Weights of a small transformer language model.
Size: 12 layers, width 256, 4 heads of 64, MLP 512 ReGLU, vocabulary 1898, 8.59M parameters.
Architecture: LayerNorm before each block, learned positions, biases, tied embeddings.
Training: a variant of Muon for these matrices, 515M tokens, 3928 steps.
Each number is 500 + 50 x the weight over its row's rms, rounded and kept within 0 to 999. Layers, rows and columns count from 0. Numbers have three digits each. The size before them is the row's rms in percent of the matrix's.

# layer 7 MLP down (transposed), 512x256, rms 0.077, rows 97-168, columns 128-191
098:469490479563413507425474511530511449498550572623461440480462484526492420532526372437558629508490511536422484514502468530589464455550460439467419408537494492438533553437572553522542546596434539
099:478465511486459491489482550472525529500496497487476458513576504623597508442568521474493525465409516534528463547522436450586489531454492529552508483526458514558416406548456479494502561507522558
107:526422503476602396431483512447533588402498444441509618486514555467446451465416580482484512504574392581521564460549567582627442515528480586567479539476542432546539534454478455521563431625472434
100:491484551518518530511451485429453485541491467514530492437503548454518452534567428559526484447500457546457478500583623522511544570488576489572446511604509460422586465458509593479543452520444456
099:484521523548510414559515604418535526483464545543576510445523551547471541574573520496462595443537475486501443512484533514542484553429486393453387457457529504560481548509472495398571431417569520
102:472495497515407477557441517545522545456603504428472453599516623483547491422483522511593532568575451515541513576432560490444426561499494477482570499480510469526484515525503531480449613426465512
105:468596527480487433424522607465542485469558536523545435457458489475488529464602479521507480519458446521527454404462498409546485457431426483363500440400435461545564449481664524535440578514580489
104:529560472507361417595543469491525545568452487493476569500489577525491529484580544425495508607514471452532515517575454583531511570373467512537448559454579552545495584476500561378422485408471438
098:396496424538481526466528593503448486496417555473545489380472560489507482440562466536544521538532536597544543510457490528523452548482547516501521570444499503420453520380539527578488429501471530
102:551546428446422424511584491534459570475554568478533455586487475496463482552521504443447559548477537533532434445534450490476443536511481540484522532513426559465419486446560593469486578500482456
098:473491491447555443469458457592500506579449452521463472547506425522488521617521503497554522499484502501544383451539472437549593530456554494402466523469494515545501493553521452457394543513485587
081:468473423443518440422507553587492440488525501445482512533477532551491469443612536504537445518512485441454609564543484586431492614451532535529419457522391471437476477453527544478468485447490514
105:468543525476459519521434537545456510436497508493531532515501554548516560568468527437540435546482467500442497539550396522532478461459523523546528461478486463503465562440503544457478430476489563
104:355555476519501443466453540439545597520559577383474551504473498481520594552459502555422443566539461465434483529407563524496487528553596552467480518565603541563440416485579497595583518559480531
104:610403570551459575369431574491567539483578372467492459419504451549583447470532503488530440478427529456509572503500547464517464499612430503486524434491461524447546505500540496485466425523494426
103:631520499438515397494482573577496537488546552494449472602476401450526467515495563544456541562482505565565371514549449553482514586489505445505507503520491520499525517501539468544450549436492375
098:572610538489440450542426492527545560493511483437468487520542518436437467467550567437467524543564552570404528453439507448489421547534559592523420512611423404526510585564482536409522532467477534
095:485454572569533473505473489579453565466563569577545441465518504531474468534558498499532549483409464474455484487523553555476539503450457463492619483479470491493424444436490592496463505492375455
108:536479539501513585550539482482452563502471466503379447509454538510514537476563507505511540469542428422389446525420513582457544486449566523456499488588453513437430490424489517484472511565453696
105:522516518440426460436470524574524514485521526519490507547546436493502494478503466499531496409517537509456558510456532570452486531464434531503505392508408401539479557517450513461578471428444456
099:481564424465474528515482442545490440458560514457463521472455460500497543490486607416624507533505482483533408548514494513477427528549468572471515519498512489553467467603560525505469510483478490
105:504501448529507549453469557495556563489363460454486590430425444565421495444448473505548508449473490475541489500387559521574607448472508512466492513583528428561507501523393487521416540526458609
101:514422584379465471614489421560511526472485533428529429512531525392463522446564523514356524529544501562420522545457549530389546416479425569510495509597362534508561529432503502418611458488540509
091:469522513405490468441507533516525442537506525504276531667587405532533523592493442391483491544581570546527550471512477481478453502478512489505514468539550401593528521601476494562536579477485465
103:472460580407522407470569524456521550542507558542541493531470424430510433472481536563504403481495526509513521436650550503429561499502442430485426512426481448592345478487453513501575459548508427
108:507501530462518501527427431530556472516512495491576489514507458499503479594412524527516410490415409509540455527568521541460531550403576523520504512449573529469479412526488529496429524555518514
105:414573481500547415471502459502490449470533585495524484513503404469523385590442523440508503511437470605566486562388467416456448535450511471516608465528469521508529531557380540442420462411526454
101:396473482475534518539496474519585554490557447546525503462518513537496511477513420499470549459585537508556520447511482509442479518503529430389469555614526444498514456413524475459574485524436469
091:447396484536469522480505531513496530459483523450469534527527432564539419425517417410440541571477608425505517461538358536475467489416571562517481607519514553524509445478443549595548469466526594
105:578593460536517488471556434406498435558530478525478428531457471470508475486531503552454579498523441472572519566500549523478484428483585563578532510581579463480600510579493466478455557484455626
096:598528532517454576447512558583496607528543484481531516452431504429520524452468401520454473456477430458488462508413493500549538464473551554474408456535496485530501506475408501541432515506464470
107:432461467522517420464489421530548438449439567563537566533516593573460468464440493401497577452495538545546524527539511503435574486472522498457471475556471510523500593424442609521506492513463435
099:528636545407441588545504404436541522502416427488665473547582496422497488420456542530507572508553493573477439457465447529433532573538446468544449430475453464417434469497558444430548446504478500
103:409458473440532490440469422435436542580527581508585602521533498507525605498431455507492532521471477432471501519498464497535451601445473535591450518532608480562609472527505467445436502519464602
099:621555647563560504497516514446466543426507544429544527446553537509396553479438447460488469435525553430438417566535577564515502573459390530551555450531537528486488622445454517550505506599504510
102:563489461485502562513493559424524550439494575425492653438440498457551520502482447566469537449482388482496516513513462595530455538533586507438502559486493431517475553498450461489573428457480525
106:602499435587449451510554490533580489507659496478551511561334527484468531499481464491481524507573400357534463514449531539533509431325501477520470515486460511509533575532586473469493506533485524
108:510389475598436514565517553428429513464562538619501501561566469379511515393452482420484489486492583565430466548477479515486540441547470461477449504534505587543474468494557493521553638545567446
103:491504556481413540498501447445469484426485485429631452470475612493464403484470642487479436537531557616475513527551514555578485398437514485475426592458523530490365452503489526513438539508565552
090:576500450512521467504502491569495538507502441567443457445434437553491537553562547653535532467504439536467496496457607551593511467595504520368552463459545555495573428524468558574487587453430478
096:526556528550484524471623585505476507504443562492581436489566498554501548487477520396589552434522553509481446535477481482512578507574589469465513543555505477588516591418436586433444505542520538
104:514539506528525484536589549487496517560478557497555566514542505582499554515475485408512500452550498494473575424599445454432570579386481468424449475480496491467556488442419420491556385482553499
101:514568552536594499461491500444513412511616413433493432608482485552596508564559486436469530501450511401442434526518496456412461455519495421600497495426529449451511444496474517456422529508493550
094:474427535500468554470523511501495539549494629426522583489458560488471455533448458535499607377444442499485524489436392542539459514482500556473536565532506537469557515519528503476585473511393499
110:465456488540531458510503620450586434413505459476504530560435559469579534568471441562575406464413498506535593461495527493448514455492500429538474411484497532460485452442512530516504507422487427
100:490479549458548391494497533460484524560596534433503584584494497516578510428519453601464541468400424417548545459466422549509394549403435400494476487457462545485544510445473534508525481563493437
096:495514559496514441403559540434490497471525523527663411550458438497503439461493534564491535470459475411543448479481463468514467501600508510485517426469516477512461484591528444422533511553568569
093:422458508516508444453567524604546476496378558519477430472475542521519523432510499508513440466564557478531531463522496473545538509560518474635464532494448544541547541548599534493527454392505665
086:439373537476580505540491520449526466416500429441391505533462517598532462513438533625581480488537496454496450558568485542529425558504519472457536553557487575542525506370615556578593429504615490
102:563466516490548557532543550492538483505447530555505529505502516460463569603394511505409481562547509437479474498498498549552463506420549466510392522482442547558495552513523563473446444496517518
107:524439536589515483455483471438449448511476458507507471418559412485518488491451532545451406521478529501486447440581576476441537540500540430491461426504460535538549481477482536517472505560606380
105:499439473538455577615462539493573465523428579550515440466498499476564438460530500495480435529381521610464535567473530553607555530470536499509453448492410499509484561495432516537522530615560436
096:528581541432596565417541416477492456481538430544488605403435468500506544522420510543421453534456480478514515478535505431482474482491514545473561552497600507460548544432505661430623507464507423
104:474542537482486528441478476510434485392501529519456536592525440576558487553468486479504539447484446471614475512455570469482476579461527426569494502481495538558520530428571531438559537426511531
105:505576452492454437462553509492465554525431512572526464484455579599414510451452479607634574491474486423477515547483535520637493538498548387445451538448486462472502454586471470456469549467422457
103:451534521467435464448499479639577532630446581506543495614478455470537475532505472466478480476489454474503455538401570462495513616563510422462533558505496504515464491543436484448564573571536581
090:478521494428529508501530519550468532488476450385502519463527467564502486526480544602473517523599536421469471471461519455516530454472586466497462588498535476547517493499521491415412425439475484
113:509582462475506516568523541428491588566476392482483456507544513523485474564528504476477445402456390573500493532576544550588488430539474470648460534398394516534514567499532522509499482492486525
102:437559484477537577547536514513580482458441476501524522461480555473474537431470537517404473445592527514433471469532566503543583407527436501508485429431456553590545465495426477550442399493490468
103:433508555493484505505495478512474495541478534560547548476526460398431460500472553530563503550500471471645536462530511506552414465588515476503515531427434484540501458444471489584467535513547511
104:567471556466475479479447488573603561543542503465519497555500489497437586421445413549456514508461523512502502550574535457493413516542542559494588529549527509556517513480457448510504490608530547
096:509593425583528499472491420519510533452461509555587518430562514615385445555440489469565493536544450534431483467500506445493453473440626541471488507437571557501517453508472414538433461517496505
102:494495500421534573445431400525487430557484563507482463555486499354530560523466466517506570540537525584420525511548597454469491512545452449537469436475489490482482531504427506495543577545579533
103:534533528531561476584471462453509575511482522525526530513393520550482545500457428522497489539535415533458472572537508494489570484519462510457471518411565542429607502542538418504528424492587482
113:481605442530528497417474473579517543553561516556410454506452543580554426416488572471517641522512438499562450556462590483605491633478540501529515508495488553505579530400408423587489456438506533
107:550508538538556444545494451487433563457419506552385559457472482539489472457431533414400503518493526568537440512536440392568566421549459476522501486424436545505479397577459539495530581576518521
103:524568429516445521464556443510439560490407483543584516498479539543504504487479583390539537446484445428371438493510408472560485580499468490471563525482551487550484501529478554406563430465532534
108:500543469455515545456461493423463563482489466519593541486487529510553489539459488496549526488455475425517518494403562537469539570532486446411521383461472601490528415555497516454419451633439513
094:430542476562537488539428395523430450437528437497496524498572465480463550511458491395415450474507478504570456391470478445481543529498540482484610643524482529452478464535464496489534416490430521
098:507538506448510396492541442504476512519529544467544458448502490474516557562493468467485483517521442577502418488476468438620464452539457525541413444538484571523521426527491552599491494452525482
091:527502627542462538576463438550503436496502513494562457570418432627485591524479387449502440486604459512531524515512533489576518458506501538543417562539493453466493556513461500479543440423615494
098:461513487447457558453442495535471527460460456490586530546517520460503455411487517453471531410466559534454511449413458537482489475502523517455561624459617459531435539544551531485456465544486522
# layer 7 MLP gate, 512x256, rms 0.122, rows 98-168, columns 128-191
104:399444524461484469467580562514524585531586592554511482434439419529516553479488481453510646418521536444479533597505482402492606411533524496535469565482553487411523523522459411453501457554516521
107:500475467473509537426475506579473534524473604531488521513411472537484547473464486496451498553446572577519493421515520571520507545568431472542431467434427408556469537526504551494417496529401500
103:534537529593553474536505524509515508473574519551417515500366509438483468501471553576475527518492501574411524477515476470440416517519434472462421570515450500564493546565536463406482478485569509
097:515490466571558422479533470425579555517494536534578505476560616470455481523539530499531568605569469386446486493545415423581506389545474475616464461537527492503480444422607488476455500490488577
103:467527457419437522491508414496553521511460449455450486545501542524500501580526475557427583505503548558485529537450399587484544562578401391551506555468471447510491542542568486439405587488527540
100:594542440540498425486405645468528588482528494585465530575455440479510464395422490586604453500470549593474484520452523551438515469410529516553572546500483540462448548498501495458570461468382445
105:435558527562570461566480493477467520537549562459504505521506459511446474505507528571550473478426594477484533461440520514590427531534530528436563519534460490509528465465518490432549396499507491
104:451510541575492439414497552500382426527569545511406547528428488517531569536407478469570474472482607550539464454510405424586509458477511489529512551486559549477511491491559655478483481460468494
098:575582504492616426539577521509557540536464519534542546508404508454478427428514550468567507646573533498459497483478461444438510478383469462438502448572499524556428554442469492527458397451450553
097:510476486409389470463523422496503525509528551449499396607523475444473511540502458548527544509504539441429542501511500463467365462534507533429515494475515424401579564434553556412488517500562518
087:533423469521459408485556552469496523510517556537455461525577486566512482552513502546474484483523566507466467571515470491489484503520474472408431463521589616518577626478445428550498522473631491
100:526564519482467485492509430509504530592471626530553366587601481482565435506467420455458555481465522512481506481487510575546454479395473535408426414483542399443508501479510442561484466499381518
100:492570595550466482419517471493404532476525570473531527502433512536510539439457515555586512518445501507490508469479502415506529567484573484513455567455551507384546473485457488578352534559481569
095:564527509508514545512432507417484417472543553533466543575494518413464485463590565478512517474504506521398501575497581516519566504468456488466539408526539440507421456566545431639482481502501510
108:425507510513498522509423494394480543501548581464459466486540511461457540558453523540445530526597504446464465500460501522503520549502481445514576608480489477403513547518531440572551452433559492
099:530450481450503505443536562424497495556530550471470472496479443492497470522491522465512611503480497430483500524499500522480574457566455479468552526509535441501504451427486515458498561501459554
101:453480506489386431491449567524612557466502455478581509525474459424433395488485567474501601410514486492516550432410481489542484428525541510481589458602516465488509567493474514480462451424475523
106:345546557513487414358453470539505551460469435469469408547494539500369420444500480532543482555475559533474418489495524510490473441490505503527480484499457502407460518454444514571498620452506460
103:532581474570409426470484468524497431550434552483490604580468509479548481479519428529497425448594449479449492389480489466545442478502493530589508545496468511485498480506554525531522509473440464
104:487534510571420459577441472476491502451485504473551579598479541433429463438564475488470574436458615490466451508468485500598482466492387488634484527480452442503495460535544430482414584480543439
104:554475486485463367543508512565428486454434500478499465480517386460507513469555497505498482492543461528495555491559454493498530550595505440465629450452509499528531545478500545554483538443566571
102:502408531473435450497503482408485542447458484585451502485498475425594539471543533503493519518454445539533422445502474511481521518523541475548523433625516505427494522457541495485523494490479428
100:491463537534453542453516497522614508505473460473526525414425473576517441468505597520490437454474569531458533388439520398530434540507560539481495459531456434546442547435470560504438481526483611
105:471521499482517455370538479524506537586520521498508529473492486490593472433506546505499498534544443418526547504577383530398551507517425480486482495450467556485391491494500516369534575542641480
106:501530544550584489463413477517533553565517647554481508502510518504482492448476642519514573481476534590492476476527457486476499571509424465506492532464480481526454536511557522543491516619527457
108:454515475590470524568578491526470517418553513474480551546506476541501411497471554523455549410492448532542478438479467523431523550453498467519535448492542571417493446522604450556508528577498522
098:448392494521545512539546464536596435391633476474455513528461514422433537478387539434526464432549532544523538508398404487507429523568425570392442542462464397482480456535531490450445503484413484
099:536461455448463492468512450524533629529521501523488561474520497515445533502554468395511481427530475500507535454466532430540449524566540567412429468531448461510466507459475445486512538532454568
103:472572537560523489393494568467534452474575465606447568500495486520578473578513514434479528472503555486475425555450480469565452540491530481576590525464471499502500489511448427444504410526593499
094:488538490548523493484497572441472523484479578515531500483557496538482535523582514519551428450531540561527473505489461491542565397510393514578537567568569511491506568396487542592512475428439489
101:519475501528498555425448499428492529522518570447408540489533480463545401457445466488570486507509462444458437523506518448564451588438464540428562516504490469405532426523498464423577515482352531
103:550505498480523430460515415536572490521554450472524419500444506438563525494484462525496565553448506522480481562492491499520551538480454517450484487438446422558583509568544483535346471508505515
096:404449511548505443572544543493549508568581546373470492481426499444483516493570462560491507596530510438498503470486502570412580506408534493424530431561468443421519511498459432503499485614546560
101:488559476479491414455507618508511460546472551535421432471601454483533584541491519512547539561422469524396515513531533575448552558371523490503573543417551550491470506423480561560494504475463554
096:518424523485572478454496533541400452474501596501418547511574448403570542464426554536522498540441421398498518532567480525577451485521563526507450463459399457424524482535457534484463467421445498
109:479402549498453523516479570549461466514592430520461460594516420512531560529482487591514569474450526461545490528449542510499599465548495515534571490518524562522480551528589501579424521576477349
106:485416435541522469517498540485515529549494556639472445507465376359407585450385615495476498550489492552508499467497418550468554592479474526488472503455392532530509400486493449490614474458529511
103:542531366581513538480476489438462503575604523484542506481478500474509456524435418476546541572541596426514428432521460479531481409544515545589418495432543533472510435414525489421468489571379552
088:471516495478528529448602546467472525496513507486447483542442542450432529545562565404511473451518437478444478523498506520414399440471547476536484547482436526473498475502455454502544529448472396
091:502582485545441554448539518438576548562448518422500455511492508521468460480494452498332512515420492461500430514497597461544477578548572522497566454504468515367442507500478575531409505473476492
106:534569558527566470551413507521509480497512455534538509540564488497470502512534563484568518456586501537482573601471390487514494506529397468488591412552566526474479450491515534432530474482508531
099:515441487462482541408507542516559462573495553506392538511511516418463406428442577517386495572499502543509525454517499544528522553497492578427525493486544467410559553537502492395499454569448533
104:603491513547414579460427515468491475504537515582471516485397486524391512411530428567537494380475517521490440462447397461500478522512509496500550482496535539515492450610582472503498491484453503
103:527473553472462507512508510473460494392492508552524458500579442465591525470446452446502599531490556491483597438490529555461491493426576511500478576546489419431505407489499584511513525553514449
103:600527507482511543589445451561596510417458484504449376487622604463405502488504447545445538475504495524524494452539578559461549543474469536529530525446494487462534509500473481582528596471514595
093:528471531507557505480532517502552468503461516443498464543470463371566459507465487504506618476568475517446462474531417574468480492572503470502507533520473522415560561526480537455538515563579492
093:512489466448376535411531493498565633571462545480445526477587519522549465568487447491581538499576513489538535481452464421549536502480406527530606500511487481496445501512518479477427492562558528
085:552490438543475519361473548451504535453503553505371474465537542498479466491519519459440509508501481448607585536465578415463553495491593516449493439579535488464442496535449494490508501435513525
103:538470566475456527491451445486517473451585390504516503494392573564402581466483451441516470487543507444468492526498505542435439615477513481577468583556540528520446541466569526448471511541538544
106:570502588523466471560563465534526448515512540499496431477566466467486562540602586535536593413558572501480419552525535436456534548566488491516449422587466535450405500453575458531513542472497509
107:472525447550460530512409495435577480504536504490546565600556508442519475518512530509486480469517516462530548506544509444464477485489471530546510467502528502456495511397589568436487585517536467
095:468430490505623413443384542554486495443552476569506501566626477452493520455600564507444546515461485461461485484538588496614501471446490524492437501526486608372542459530497522476518471489481493
106:453437498489464455570482512555481558523503503446533415510422464553526491434517505548482569440560432460472444609547419478508559474566504540534499491467440477493480458524565507500441532541577537
099:480411481545407554404442513442569485565456464497438519519476592483447514492541539445478528546522494434375501514457454476553513549486517426467550478542585482515493510505578472494434528521497560
101:493389538611493506544504545462509605477573490482389609462564499492575488531462392511523600578539604473474488468547412485524501527439438522535457593567492541489387571499485544438538509549543482
092:464517510494508463442545557575490562408470596544447542447541550490561489496536547505451492556469499512451530489510495543588518550446489388499422573506560547436472439489474427526526478401532516
111:422537428582501530492485526411520532457463457538466583576543476430469435560557483461455540373422465550521427606544528457487492489591464587477534411443454494489454449535506550465496536489494574
103:526406478465542508458550477511459464487494524476459501533566545533457449442521512465504515464438468514528522524518520463515527428552527476431483525379397454428447569497514494425505472403478366
095:460491460437473561436447509570494604503482492514458534544566392469567489503516502534586474452505452498584508461445447444500518454502475555638509479545416555558555484439555536554562514514519571
099:436512522510472414530575459493448568539484478599482461487450508480553435459464433430591584477478537484523402530486561432483532541523480485481468417504532533433487422506507483452493541491438542
099:554454441452443487484456521543477487455436565499495490587471509436517441550475497471562479556498499436489524478427414487535514431488418502514443517552450406472444443382484495485492591388630499
100:483463540528489381482554483450536445503439564472441526556445527421439586566515500519464506527479515506491590533492457474575460533553489494493543520469539420558539474520465547468528465495545497
102:514434469569616548441516542531457542492575534602418557514513479533547552414422420565466425421521589523534459616507537537475498532471502488481544519442580531499515421474532555457402504491431504
103:431405542480540532453561498525480505450563575560466499594482521422524479449548499462455541523445604596467496451509479461568499477437505551384461492427460495469600444558590539406496491542515435
106:517504527448415506534538583501465475448450522521474519579475450439447490464492507572581492515385539488464524485436467490600516444501460534502517465462410524484568473474441559550571519540494490
098:490500463479508523608498519570514482410552432478501555506511516495490494433528559474440547547546467499511488532548543609573600632516566502428436514499495552472527536472521382417504500479522576
104:484478481489510566498497506558491560526488600479499501523557521455491510541471385509640423419499530402607468511475479554449537412391554507526483548471507435459536461523596562534458496514471452
097:446501590480514450511501403449498493454489516447455471385415580537532478557457485530469530511489445544535484551524464457458429597466532425549439525451525570502559494557473556552459572476638460
101:572462450460489462593508526531410491500540494517463511483411529452450520494448490534440546558459416488484501560439439455484484617514508494503500381528406497380476562416546505556571525515420621
095:509501460460470437521568480468504482461507511475626453515549515511553540419523452436470557414529457512534461536447469542529522474524473481540494507556530480477459547535498485521488611513529579
103:536354493533500415532487547522516524433427525526436443550455467455586541459559560399534498514449536453468486504553450457506476510535452519530530456546464606447516518540542531457515494494496525
# layer 7 MLP up, 512x256, rms 0.125, rows 98-168, columns 128-191
104:543515522445491485547458571489440473499531502457472548442586517445498453483542626530524579554521555518474536455504511553477511555544411499547433598419536439471517549590483530501471492478499523
103:481578567456440499537528529566495515452493521567542521480525494467490525460484586466461533519421545466523515470511534541441454543456530391480519451497543502498475406477442459577539568566586546
104:443482412529553599475516352438549528535528453532473532539535397549471557532526428487442442481472529435620561533450440487461575446481558598493616432506550518479483576525569576541464479445534567
098:522502448554474508511540436539517534521446366524444460505463379555547586457561497514511544456575546554516582562574480583534454477423496547481464488522497511396539489541513441541473459459452509
105:508516512451441543508558472480472466541556464486489575427486479492477503469587524576491433519561429505418561530473572560418470488454527505494539542455522490528448458485463485531520478454517494
102:462481478499473497499473476531515482493444462543584512617539458469382573434523580493391562469505541501465496504440550438601555594465482356551548530570518502474447469473417493406532509518499623
103:541527430506434473540516516510496590515526618519451470512521529520573463432528538537444445576480516495481471477456451470440538505441481544430489554506494513426518462537477422518523514361498497
103:502545430539544461505534481552494482561463510556470442493420462550457512497492371452472492461529405533444493440611544556454520420540497469432459498443496504512458465481563484557502488487575593
098:512580544469513508460523464481516431511557500540442566509410553471511495607520526462430472524445516441505505505548549459537438569476531580599480520487458577559578430467522424440512520558485591
104:422416606455479486483529568493548515498515492528576415580451460488533494486460496458515449466511530493458488494566570542569456441542522593567516615499493468542486454413485477420588443570639452
083:424485477519531371518477448524562479563503584541533537573516483427463543504451568543532504562521409478470459474421549597457464449536438536575528490381518464444425434504512457489541449515434514
104:488499479468597548427529491535547391516480547535473479462430434452471507558529516513500497501457462515506513491569502453483581489553509485537537492499530439458436542505497406472502392527449453
102:501489483490443389537467571472486451447451540544462418536538541533502455544509509549540521406528478608557539521540494501522456492491478508450477448434437497454443453467606548476474419437543528
101:497376480568498543528479423560480435494492414523538455479518559454521566497481490577395520498530430399449533490440522556457454442517450520549465465480487476630462467571519525527500558534419602
107:492481432492563518555533482430500492418546489463428478512520516542519507554558501503517454492440497405417452520542522565429521507571532582454474479466465547587474491545531504512570444505486515
097:558544566507493536498550449523511443444427452481546520552520614443476516511482411540495509570525469490459511561463493479532533490510467446532514488548554625458478508450453432531541540502459493
101:430390546562464524464483520560551551438448466476512463512458534459497541451482480503399466473431506474397466468511530543435481559566502537553413460637502470495484502511515527452446455435421571
106:477577438546526490531421487471439456490461524494468469462503501433490439437535564490472605429521487469422425529494536486437532454542556493443528533517373543521408523460554521501495524450498525
104:480552490408524543510521449430469569408545443477528492421519477499471439450524463429541466531449508481488453497490534413505598520472535386505401556435456476492502501466575446494480485442546558
107:531455516518485594489432466435510444458533468508451461481346422480499581461531518615476549413426439451493560562414526551483518486464390495443486431428472427484453494547511463540427533481569493
104:523565526610506544474453401440396467451503515519508486469587522540525458491512506461532535544449496458501477481510501533455461506515547473506468545527568389501482457402543596552566435434451571
102:515478491529530469488484477508454422557547452442498435562485526496544483466547518528448458495495579549442526503526474512440526487495495450461416560475491453580564493503587451582516582534416546
094:509472509561488402522466448498394451550440518457449511540598477441549535526475414514534556601519460437490565610470485460437539562453463542526555499486541438523457454480481470484407491568454509
103:533544520475448472566557495544422501514519549487616513500604504437462546423545488479547441445594461463439486490544497497502451497577453451437468525598543428579478446516515421504434534521502611
101:606507538432464529506492482515458511473504570488510492572564509545475461601461476428443388525534565434523530499528569518505484455382495588494578456538507528477443540547471484548571454570489557
107:558440443537477438579460473503510511555516492441521542520552482563522431547403434520460478569475536542477466494534536462538555505392511564488441507477535561437555540437496543468492525501519530
099:480434538516465423571538539510600412536497503557524549485486521499547529443479488467485480501554506561425371523540550441441413535555513487568490461451534594538603444494523587498491416422480453
095:480407418512528462519530500502519429521545511469497468466444580525503414476393388559455404582539474505435394502402433505474487480499525466573531522424542460507555467439575534375532502526511460
107:477439485541472540606529479545519505451495565510537619429470511479489451567539462526512487439503432536438565501502419421590513495485431506503517545503443483529579528520517491549507517513551511
094:470450519506513517432549552494495490473497571450491614480581452459442471481558510654451456530516528502571528515564554481464561467463457552581527509488468554533445473446383618464464576479402502
106:450439422451503561557428415411479530506532497513454510490500456524498492434504522524454491516506513439490461498471504511523546471431552421540486454436450454458555446529516503523486481509507581
103:539446492536484464492462453529504411424508415604481469620530567446539461584504551462492433534515402535511482441486449558464546444526462500558530486495456478529500446445484437495526527476549518
097:521493542528499489523446456486529548478479558548537419492486528529494475486565589448513390482440497499508417528449458576534544529451458646383561567515543462411487564521502493493510460589525437
099:438479548504499518484511505521563439460538449577492524444432506464468455430493452595527469506430551444581470480420506478494517520581422530515522556503473544507510550512579470527468470441491493
095:551476567554519455460461485444479444489508465443541531514442450426531398411525538544575546453493519476528484448506463422502463469496491455467529435473533501457620470455517541543592541543536509
117:572527572478517437449496417569472485486541462482472584463414453420567501552468463517443547548479527559537562426453459521505380572433504500407457496592541497518510549477525504564435469525470530
107:546478382429560534446490526482475566539453511538453469431453530545593518532523592492404516569511554525482496504577441506519545474444568508515461498504397572479487479460526426472605533474517583
110:468559458517483460457545538508482356590453531466418454486473494429548517446555553444473525477531488475509572525525440576429534507521457522407480496426544494459564529500452489473538502488503429
086:428472443454461450525491574458478577436514595570508520596411508538514479598440547391511442546458551522507606505579556547419449383474509524508511416547540517514506534444556473524569499529582409
087:458448550533462465475545556524479433399506492579513475445473450442467513459510548490409470416462417457428487461533581515508561539453446445494491596546517442474422577510517498600426444566533468
109:407535477433468512536502396579484515502406553475521537460531500572454556592570454515541541488479454452537561489396424500527424523443501510431390504553547495397523503443401534502559509540538516
102:551454529486459499600508580570530518414570564560525510558451443432451503525507468461622465374518461527504481451519452453464570400463445476459434468496504472448475505504552463456459441492445481
095:469530505431583533590533538502530504409414449568464470574401464592492544500582491545477502505508465476515512577541478537534508527551561484403509524508588537511472534480524557506432564551502481
105:480578400536532518544438517532455504563495427572463472462465552528393585625548454488474504520480461489453530504468494421375465475489495517489459525547547476499535483480490494448440477492449549
106:514407482454493514431491553448551450577501512474535553513583454581514469528537519535449505502546433437412457498546465591527504538538550508456487540529504555467546520553505448495431525435553467
095:488486544516486468365564578538541400618580496569527524484603533564539527453487468448562500499452478412509536379499487406477556468501499410568491464542414496534497370429600513545507457510506451
090:464454461420543571542472480587562591523508538413535449449417406481549503459507550617462518417488424463506452513532544417524449496575490494531476400509450541468499557452498492499499479457505478
089:491604494505460427455577520544459517523535447449477449479424477502610427524559542539547540495528446463571464474502537505566473473543538434553596480562690546542578450518380539413548506478509474
101:462440589492542557499520483441571436491504493579502481515421540492522559492537488535471516494507456452525490576479541515426418460448513504564502481522520531423549455517511501597536389500513494
100:463573532377527409524576450529496557479521553497493463546502471523470576551465430465419521389512531466519505412479511507484544582502454532432385490573567554462483582516434466463506469518512406
108:459494493505543519447471612518478511472450487600426492476529606461473517536515524478420428610531480540422485417561506507490447441455527535539520578541456503471458571548528517546481510465437428
094:476452579575555483401490459575444483529535449544458434499553623479517513531521538490444486446456535555469554532540538544567548522484454498489485491552472478509582482487575434530497450555569472
107:467524491520505529534386524467417475388555555490480470550518403439566552504381499409468393499482384542515482537558503517438623583487547403448480500427531586464553496558536480522496564524520403
099:566503490491515524515511467371491543505488545499498518492608513465484502472518587549485592439378446507480508509468557476530509639509423572468513471501538472473460454512454532482549523531475472
107:509631602546471509478539553490431529578446413483502433480633501478469529465467545578470429436574513436465516441436530530526404507464393494464470494544481509563483494454431464553409512499565561
095:492516498456496456562426396436441439439513502557499511533545565434442407415554398517516555427533423542445577535410475499508508530478370537505441512487491546507480440454463429411495453424438474
111:492479597518548455475517404480513561515543486492444626520495409448411499489549427506532497533393502561522460605414484537513456511524490491447559488424501465427462414447576505540520568462540554
102:475537566480506499440598524610475555563555515489494567523487566553531430508515475508560612627591481466485502447460492352492484441470501480531432580566446495514517518499495483476498488517429551
097:498506646471536494644478527521548556503431451423478504510500523530519599533509544554475505398459527556430445563440522532448456479511415485492493495495536456525536475561593467394502414490539512
099:445521490472536499462368430481603508514644477568623521493548522490514468475535527473561450550513526503529575498519435506488432485583555408470514516476499487511447545491461527511489470501518583
098:543545457519479519520529510486606547602438534569482544456488417520419511456541441569477488482389496525469462485466435460545522406532463488431554500386511574583473523410578566455575454519494471
096:471502388452483427501500447496454650539393602504483467496540519500459395585395487489578506540509501492504499474481551572435423486484556499482406455477470408489545529451559456427459547547486489
107:452541441378534529578468523568492404441483478510524455580526514527467486474556420539576554532443513526516478450504538450507505568580434535570558569510522520530408526573455428429647428535466415
112:452505552579500488546552453426534440499537570456539514457530527478470484438529523442539466570586497516449468568466554525522453518459538467460479461504541506564517533370485486524410443468541482
110:586517559460451483418505437512466396429455461458465502532526551418466485473335524526490560573437543455487441471470428434478466574566324536456520466453429461473436470508481485384535510510481470
096:506492445496462454461548481475484494470608529592514523502498483424397602496503531515517469488474456568443532483520524593508509484494544458408473480505520530459440472481535413400446441557512575
110:452469516434552445494448552553483531559431484445489518513470535532467483462508548526499589527557556422472595535586471482536549441530403538445378544471436525487426476560450485479490459512587540
103:633555460506500485516587509480518580504516478520503510428517543450550486479465470435481512465500555579579563537482493475482414490460528464439445579523494519456503539397488523536552463400444457
099:462595478528417489452460472379507557524530488473549551400394357512498506455538459420556526498529509565464486422349492563467471530589616560429479508516525538482509501535486581476463462527481605
094:515441577493527541473500447457502393438382566527525454578430444451520455464599472520513485484504544477557423469489595522507546508510435571454564463447600520396463491507452571552469495518589468
106:441554473509485496491511512572516521572544466559488428515470573525441493568570547489513501513511554496488466518478475510510479501499542506524527521518571547567520463492555507500445503408515528